config = dict(
    n_layer=8,
    d_model=96,
    n_head=2,
    n_kv_head=2,
    head_dim=64,
    d_mlp=384,
    vocab_size=6069,
    activation='tanh_gelu',
    norm='layernorm',
    norm_place='pre',
    norm_eps=1e-05,
    positions='rope',
    rope_base=10000.0,
    rope_fraction=0.5,
    qk_norm=False,
    attn_scale=0.125,
    bias='none',
    tie_embeddings=True,
    parallel_block=True,
    init='uniform',
    init_std_qkv=0.0818,
    init_std_o=0.0177,
    init_std_up=0.0818,
    init_std_down=0.0102,
    optimizer='adam_variant',
    lr=0.00259,
    beta1=0.95,
    beta2=0.99,
    weight_decay=0.033,
    lr_head=0.00693,
    grad_clip=1.0,
    warmup_steps=359,
    schedule='wsd',
    decay_fraction=0.561,
    decay_shape='linear',
    final_lr_fraction=0.0,
    batch_tokens=[8192, 16384],
    seq_len=2048,
    doc_mask=True,
    train_tokens=152400000,
    steps=13135,
    dataset='wikipedia_en',
)
Each number is 128 + 24 x the weight over its row's rms, rounded and kept within 0 to 255. Layers, rows and columns count from 0. Numbers have three digits each. The size before them is the row's rms in percent of the matrix's.

# layer 3 MLP up, 384x96, rms 0.233, rows 83-116, columns 0-95
092:129117131090163144102149116158061150131118144102105145128116097145164159124108184107125086125085125110154148116109101140186123130103112143181107149125075114112146134103116177167136145174125126118152164113170135126155140117109120099113121134107128125135130121139154139134118144117095149132
110:151146161144108142097081134179097157118132146120122126098140087151179134134143158109116086159091132087151125120104130143141083142112088090102161133108133126088139120104163128093157154112142128176127128097149147138158142097120124145136095124136112121157104129153098113099149145167121145126
094:117090112120103118101112091094163143113164151164124138106151145162117155158156141164128103109102099105093105106181128119134102163165116099078156174117142117111109144155111129115121146135131109097132102143150097113147133151174136156122093137134100125152153150159129109131092141090120110103
103:140126135123125108115131151122097145142068182123125085138183096175116143120088152107109132125106103089164187124134092167155123162108158109135141116108145151091127165140116104114126146088134119149146129162130159142128153136106103148121105138142115126110101146159100150112095092130125109137
090:131114119123132155164093118110152126135139161135125120106147086176148122084093123146132105133144113143082174163108109158090130141151106126115128126127107095133119075165103109117103113109165174116120151111145123117123130165121145156156118150164113120139104125127150108106080158179079125149
088:141126152134104106138103070139142135101125125121117095124136137186113138093141118151136077093131128139103108157119149165125120124134169116121135146124106151131133093100073190130157159140129131161153112120151154106119165148085152122126128057160121133118129136141113141105130107124143179139
112:087126142116086104097125128127102110152109104152117109129148121151127117133167147155118152149055125125127129173138153160114148129147111103077135096109153145089155140099154156124097146159125092167126145152155161136115143099153155144128108108141122086118103140137081120120087150171121129108
095:109062131118172108137097147116119134100159093127082104121119125165121122139153150125132173110109115162126103138124149140142111113152145121147129153133152114117114145095100162086121169150160119186116128095115109134132155128135161126083133129140091135106084143140099134118102078153120165100
105:077085122127074149093112073128124141148154137149119142099142120093108156110151109117100119111140106126096142157110124128102069128154119104129084164162128079114112152141107117150132126146155132141160173187152107122119115137132138111145142156114116135122121120156162151152106131126101162106
102:112060137132071118152126147111129118122132128129120095176130143158172148123143110139121139112168107134135192122126117144137060127161148084117135118095101118113117135134131119114100144093110174146143119125153185104119175124098130115144124124129115171158125146143133127138107146134109117089
098:109064148166098148131117061126104162130113143100119125127118119160179138123180107150131171122127109140152142154155119112114096164134097117127145110119085123107132140170116159145115125120140170176113138176100124099114137128104091155144144118116110129139102151134130143131112102105098099122
094:111112177076128115107103118117089130141109102091159097097158110125140075118166146144136139147094125142100116157140127106094131097124089119097155119102098144095150171112110180104150152153109143126112099122112117119175144126149140125171147151144133106150144149155131126126113124148133177102
113:140110134105149122121136121117119164126135152117144132109124106153126129082092090154141115114141110170115098179152121144101114122167119094111140190116099150116127123107151153085136170168159159127126124105157088085135122104085132116111125118169141131099091158145099143078124156132140114107
094:144135151120137132153110136108133112090126137147088104126092136143132153107130091136130165099137141158080179120136152133118094095121094124116150128131081147134137127144099139083115111077139128117108129131160157109112151118134128116133123169182143160083115179136140116152113112109085190140
102:125133136120102117156142140116105148164102112121168137110136132144094139081125143103096154105134086110121171106123150157141083109126172114111177170170145135105110163113115159090107165110117139122151127130172122118101118115104131145093137097112122117165139164143142160123145098177086139121
103:108137101133147108112139125131147122134110123121119162125122160145144119119102101155092127098159083116118174159092130153141096132135124067139079166142154122125156120125150092125118160093124100122155168105133104120130156099169092141177116115142129169149082157144133119097118151162101134154
088:124094120107102139141146112098136144130145168136118116111141123140088145104119088119122115146112098129097137121128135106116112166175107104121160165164132104111102165127104182075109147110136162145102147098099137129153112089111117143145104141156088156139096123138146145158153152133121197098
091:122138100085124132144150135177169150149178123150074127140120118152148112091118141135131121111094119170111147144096143162090097123146099114102112130138137118132131124090101152126143135156151145125132100093099147107071180127105130118100132114146150106126095146152145094069130125115089118139
082:120136104197159120128103134162134162101099123136136127131118105135151122091134170121118132083127128150140107099142088118153115098120168122110113140094089107147142101074107167111131177156135137159086136116127152115109128102130192097110125122160129102153118159130112121113167126118102122133
101:095066143146117137152124170088080142146104128151151158114168115118122149094130151156130107097097123103155122158121151109100123127107121066123141112122079112116129141111130098081129139108147146148155143154132145153106180160145139090125159095150152115123109123144111117081111123137117141144
113:113170143118110117125159124121121125160167139129098105112142143198182161109098105105083100125119122126140150114125135131169131114165145088126089138147107106121159139116112129122124124122092166130090125123130082134156119141109121110068140095127166172128152154156113129135101082123109133114
102:125079115146110116134155085090111132112120191128149096098122112137078163133157114135140096134123101179111141125116130136138078101155170120115095140139149082137146125143120122153112125130181143093150115152159124102141123147127128105171101154126131105125123131144079148117139160150105165136
089:117130133126136131112121112189126121121158129111130107124175186115105117101112119111114156114154138112079114144143162146134095165100157142130136139121097129107111117131145141089171139124142156129129088102171115075155089157140114177088108134139109084083116133157126144132131108118115149165
103:132110085129096166153137115102127111141122123128082097164147117142130123136138134129151098092152112177134138193128115152144123141170085118134111125105111151091112124153081165151109152158147160141134143147154167065136136115111102094134114158139139127148129133142150142099103152126103089108
101:132105125109118101177172075096090118108114119111086147105118111106135168104126134139115083104072114148131111175158122144109142190109142144130109138087118141115148113132131162153117136121132102116176127118117129089110170112164119146143095133136121138153101130145090160106128155138136145120
098:141112124184143105085102131120133116127142122122125134116104143171157159101151097151130146126100119154156137171151164159151161125147151116067105102144129127113100118088150112096119122141112120135159128125119093130132157124097129156094140127135204136079109125144146126138102100129086100153
104:110139125124072098161161107130155147090122144143122156148161115104158155102112138097106075146113089135140102152149132096092118127183108078131152140115137120107104155106121123137142126105170142158138151150118135119111141085113123114166123146164174128103152149153144096121153103107093138131
093:100146102125067116154147128133105125142120129128095139106100145115146118106115093173150122126125103157152158159143164156149063155143165104171139127102094155128127127120117138147129140099125099159084141083131070091145130140132124145152096128126134125103103171142123125153128103163119159133
101:128150152121074145111127132147125124134106133129105101142106150107170111089154101173128125148112126109075161181129131158106153132149122099155115099126106138095140153159151188109147170138095143139074143146119125135154134141114143132129092129138126094118079122147088111130088091131129136145
118:075089133124124175133119164111111166151068163159104138122158096141125170083106144131136127088124134141095189122145119123131136107154132100155117153163136114109106128113173122138097123103136153148126155117149086119111147084078128142138103134168132143120105143138137140114131138134109106111
106:145154141135133148142110104122100092150092130152124150126132111134162144107121153163125111119157095113110159154118128177094116118158120116105139116157135119111123120137095106118092107116129126144149158147130128139119163070118133115124162108207146110084133166143121100090107143134089129195
097:151117143151139102131115119126128134137140091160143161087107113177153110148061148136127131095109102185119157196134102132123114130141096107123132117135144090103084131116152136111139113122100210140147166112158135097099137129105121098127120124146120138130107136132121106098097122154113135137
106:143132140130111109147114144147099126129096133089110107125135134160109139100132126175112149077122147129146157125127122114117146124131139085143134111122089125114152148124143158126101184103113144121092117160165173100106145119168110117108121141151149157129086149148119114041156093113088134160
105:188089095110134151117111156144121143155091105139124112108152129171109133083144107110129083139135115111150120129120133125147136105131141144120162159161154066101156118117166134084114154100106166126150174167153149161087124088130109135086135139160102131117122139143120134125123148115112148105
# layer 3 MLP down (transposed), 384x96, rms 0.217, rows 83-116, columns 0-95
082:110125129141095172098100137118123135117165149147108104115106171079130140112141126119146137094121103151144111163149141190097150112112118091122121088173123125161124143144113101099146131112129120160109157120112112106146117097145145137171115132157136115127080123089126106147165098123198120147
112:133106150108105107129091084175100137155110138146154105113158092135148169161126110119084106163123120119129121187137144129115119177148133110125124132167119153099125150160139143147156103136131138097146116120141131179093104088121150145153096140132067111140088093152123108123151127101135125136
097:113094100119109200140123149102138149136105108170138120101128123134160124112101158139110117154138118157131131134105154146075150100122121126142105119096114127109109130116128074146100095128113132156140130151120087103141156147155108161116113097134112144121119112137113177128129172164162206126
112:130086105149128099143161169124108096112137175083114115161164128108154102133131150125106120099092127125153115111113140139104112126110128093096131120136155171126169156143103097135096154148142074141091108162110175096146154111135095159145149109144131124132107167174112131106154139138141114144
081:137148129095149134138130107140110163122146160152100171085109183186153147125106113089126129140117164124088112146105132129132131149103173128133113125091134112153134106158146129168149137137115164104110132147089107139161110152110150101131164122092115105107140096057133106114130114099109117129
081:185113121152122094115103114111117107123130132091163118159080112119129122163115095115136099124115085164142115119135137153085162138119095143154120124147112134111167108110155145123140117109096117122216147112173105147136121163114106143141147143142114143128092123102103168145137113111163157106
105:129103126119143126080108118102127118156124149111180116117151108097123085100120107116139089156145148126126112161150162153103155127132134124144162070096121119111156155146182151166085143131088131135123148156109127135154118102128126131129122116101115165179070133122123093143121176131151131122
092:171145111117104136089097129136141138108131131124149114166134131143132119123091121114129114135155132133144130136134153096064146112101112128121164144144149140131171126132111086108175059115100178145143142142123120118105164152134112170105104145145111152121098145067131140086147122116159173111
118:133177113123105128167124127096139141152162097111100158132101148125140104127124107116114179141138116106136126130143160111124105111147159137152085144120117157092098131086120107108139157133134126105106117160091132109100144157166136067185106090154101134091129107159146151113108142126141179134
092:150062120118143176135146185137091137129142121115136119125107156123153113149118118156116153152110127114127077182143083141152138101135167092114135110146115127131152160134148149136134102136124129166079143126133122144112123148138110108161157114093117098076102165137095161107123127099140135092
101:162117118110140086104138089147122146102113133136164128117116158113153084148102119140126108086109093099163134140113119166166133094110128141150133145117132100147176115145112124189155140127103114175124095099146117154135123156143145164128124127102096119122139125081156154101123146140151162070
092:113087099095122144146138147116093157125158162091141137108117115133109130177140121108155147124115146071125129138108104142121130107043152136132161131098142177128154144097117132132140131183145086147093114104165126099135154109135111146144181110127121153152106138118124144130126106120165111126
115:107107115105151153115124080175122114161156120091131168109127169126118099123118130125133106139144115109153130090155128106110121079132122157126141110144128159171128132158145143098140124112158153096110102119179130107107102086129099138166084136164150124135123109116119143111160165154184118087
094:126104177155123116131099131139144123134104135107132098120150129138122144138149136075097095128144109109141109131099147188098183131135143131160078121155152096116150092092102154128117154180111134155163139151090130139149084139091144150137161120089116135117142087154122126114122133092157128140
103:137164113117130159095110120131116080136149142155101151159123116138129078158113128115155168114111116136129127130146101107129136148129116156096129144083125147160143168155167130122165144139111120105137073109065157118091134138159144132099156086152137117127126107091087081168153135139114146125
102:103137103162119160109115111179167140155100106125123162117094120136102110135125150094142123157120153140162101107137081119117149149127075171098146138164120085171123135141110120100129142098118143118139132113135139127154163107093103135179133149181136133121118080099100097130163142120119145137
076:150092110125139082140155123128150126135141134130108135156124156122130121110092186121106130087122137169162138133161084123104126137156158144094089151101124126170101102136120117144160118145111083131118094116092142114143130127090144152180109143125136125178143150080112164123163105121128120084
104:128152135146118131155117142146156122140123127102079166117117126104157100145116086176126115144125152137094183181131121112127115119170160139112117118132108128118137131120132124189121115118146100100119090136107097155107133124092127134116181149142139112189110128126114153092170077097114142109
073:120103158122120131098177134114154091127135104148116132146139146136137155150161127147121107135155103110104128158123130175084109109126087130128125105164162084153141110129163103138128066113123166120154111157118134117157122078091088130113121135104116137128159136090150117176099141150179136126
114:111121118134121093137121118132143140130126162100083140153169108116096158129128105080122115091139117150107127139138112110118162123170093160139160109119167088102111147148113112158133134103132156136130140152120145178156093125108122122142112149137116132110154104150112094097145161124059193158
109:109148138141134099146159163135155070107131136128087156114102120148173111168136135094141183116161133144101125118106133098150100093138129163112118139133113110164123106171117124118152075143144120130146108096126125082103121131121156071102157157143135152109115091126154158124156109121134150110
093:112164112085151155149138133116096105144102138114163163120174101130148139123189151097127128131112122094121141138125140160102106128123103173115126157117140154112151113101110138088102097142150144087074098125149144106138120112118108168163116115170107121118160129148103089106112118130164153166
085:125135087154088137140128118104124141129117132130163146143121141135117152111137093188143127102149141118138143141130105162107065111153140088094124103096107141115112149125161122135139143164131125106093109149155138160079139124139087091156073131099115158123150167110159143109155107182115113137
101:142125149116153136096145107099111108108174115104093110125120086137148101157119127163122119111112117107123127112093097100119134126111154114165143093135137102123159098133142130144117123117133139151135126119158106184116117095151084127163134121154142117152193197146135111122187127139141085162
086:129140151141108148090157137141135055128134095109115135162138141108113146155091161125109128126079141124132141109139113104145109115164137120178096130129113137183095133121120138141116099166135154160081136107118141130162097157097133109110130133098148129134103160077122123107179114162143090117
092:124120180138126115118118153137113160118140131148126107114140125135159137122162159090125145132149116107130110159137121115125130092084141137111132101123127110196174143141102114123080147170103160115117114141086098101095071099113150139135123124129142139136104152060162152148148174149122105119
106:085151086126119131101089115109099183112121117098112156157089161164140144095114130141120182108113118159148120121157147093126163100126139151194129134151159125127116138133136146135099076134137139113133113121115091130163134164141117148144134147128112080100099141090103113162142132112115127143
089:159118156143138088135140131105139170071116120148148076145134152177079137106154112087168148139141124141116120078133126133155116127113136129120092086111150106114121171139150097110101142168109161145118113075123132140159133114116131133101168136132117114085155114102138142122124170148146126151
096:132100166129146117128087127125142121130151190111162125088115119119111155154114138130155154164118156099131094147111102108121128161127154130159088137134143135080094113119111119150130137122102139140103129123146109219105149118165154140093132086146141097096146130148110089149094131112124141139
130:116132136131168150121150164147149120108126092144127119092147193139084106161104141171158162141080167114118111126111138110103071126142141155122125133111095144168141134138134154142116124110100165159108099110133116112115140079100127126123144125071122126137104160109166140153085141112133121133
109:143121098137115145146168150114151093099153161139147101091136172165145141125154104166174161166132117142118111122112102132150073113064150099127144150124102108163137136129180147143125095117134084111131116094159110074090130095144140123140140101134121120118144127132125110113133109149155136131
095:149128124118128146109129133155132171098105110132133134133160116112114123141110156126146091097127160098108165124110068105136132125115123182146128122127156131116096155083157118157124080177048168144122141094164131123138144146124143175132123143145094121122105094105150138109156159114120120134
164:165130161133116121108137139121111147161132126109117094124118099127120119076128119124092115116148118111124164192136121109114169130140115088128136153142142068049135141103133182126106118130138136151110182141137135152126152134127097138130097111115123129145108157207136137100111121119125128150
105:148128140119129103120096155130110128148077161175095129148143119108138118152152133116103109143142081138140132111145111099105186145098102128170158156102120104094118118074126133154069159136121098140153126167158129130156166146111163147177105126127129097119106120142131143094098144119119119135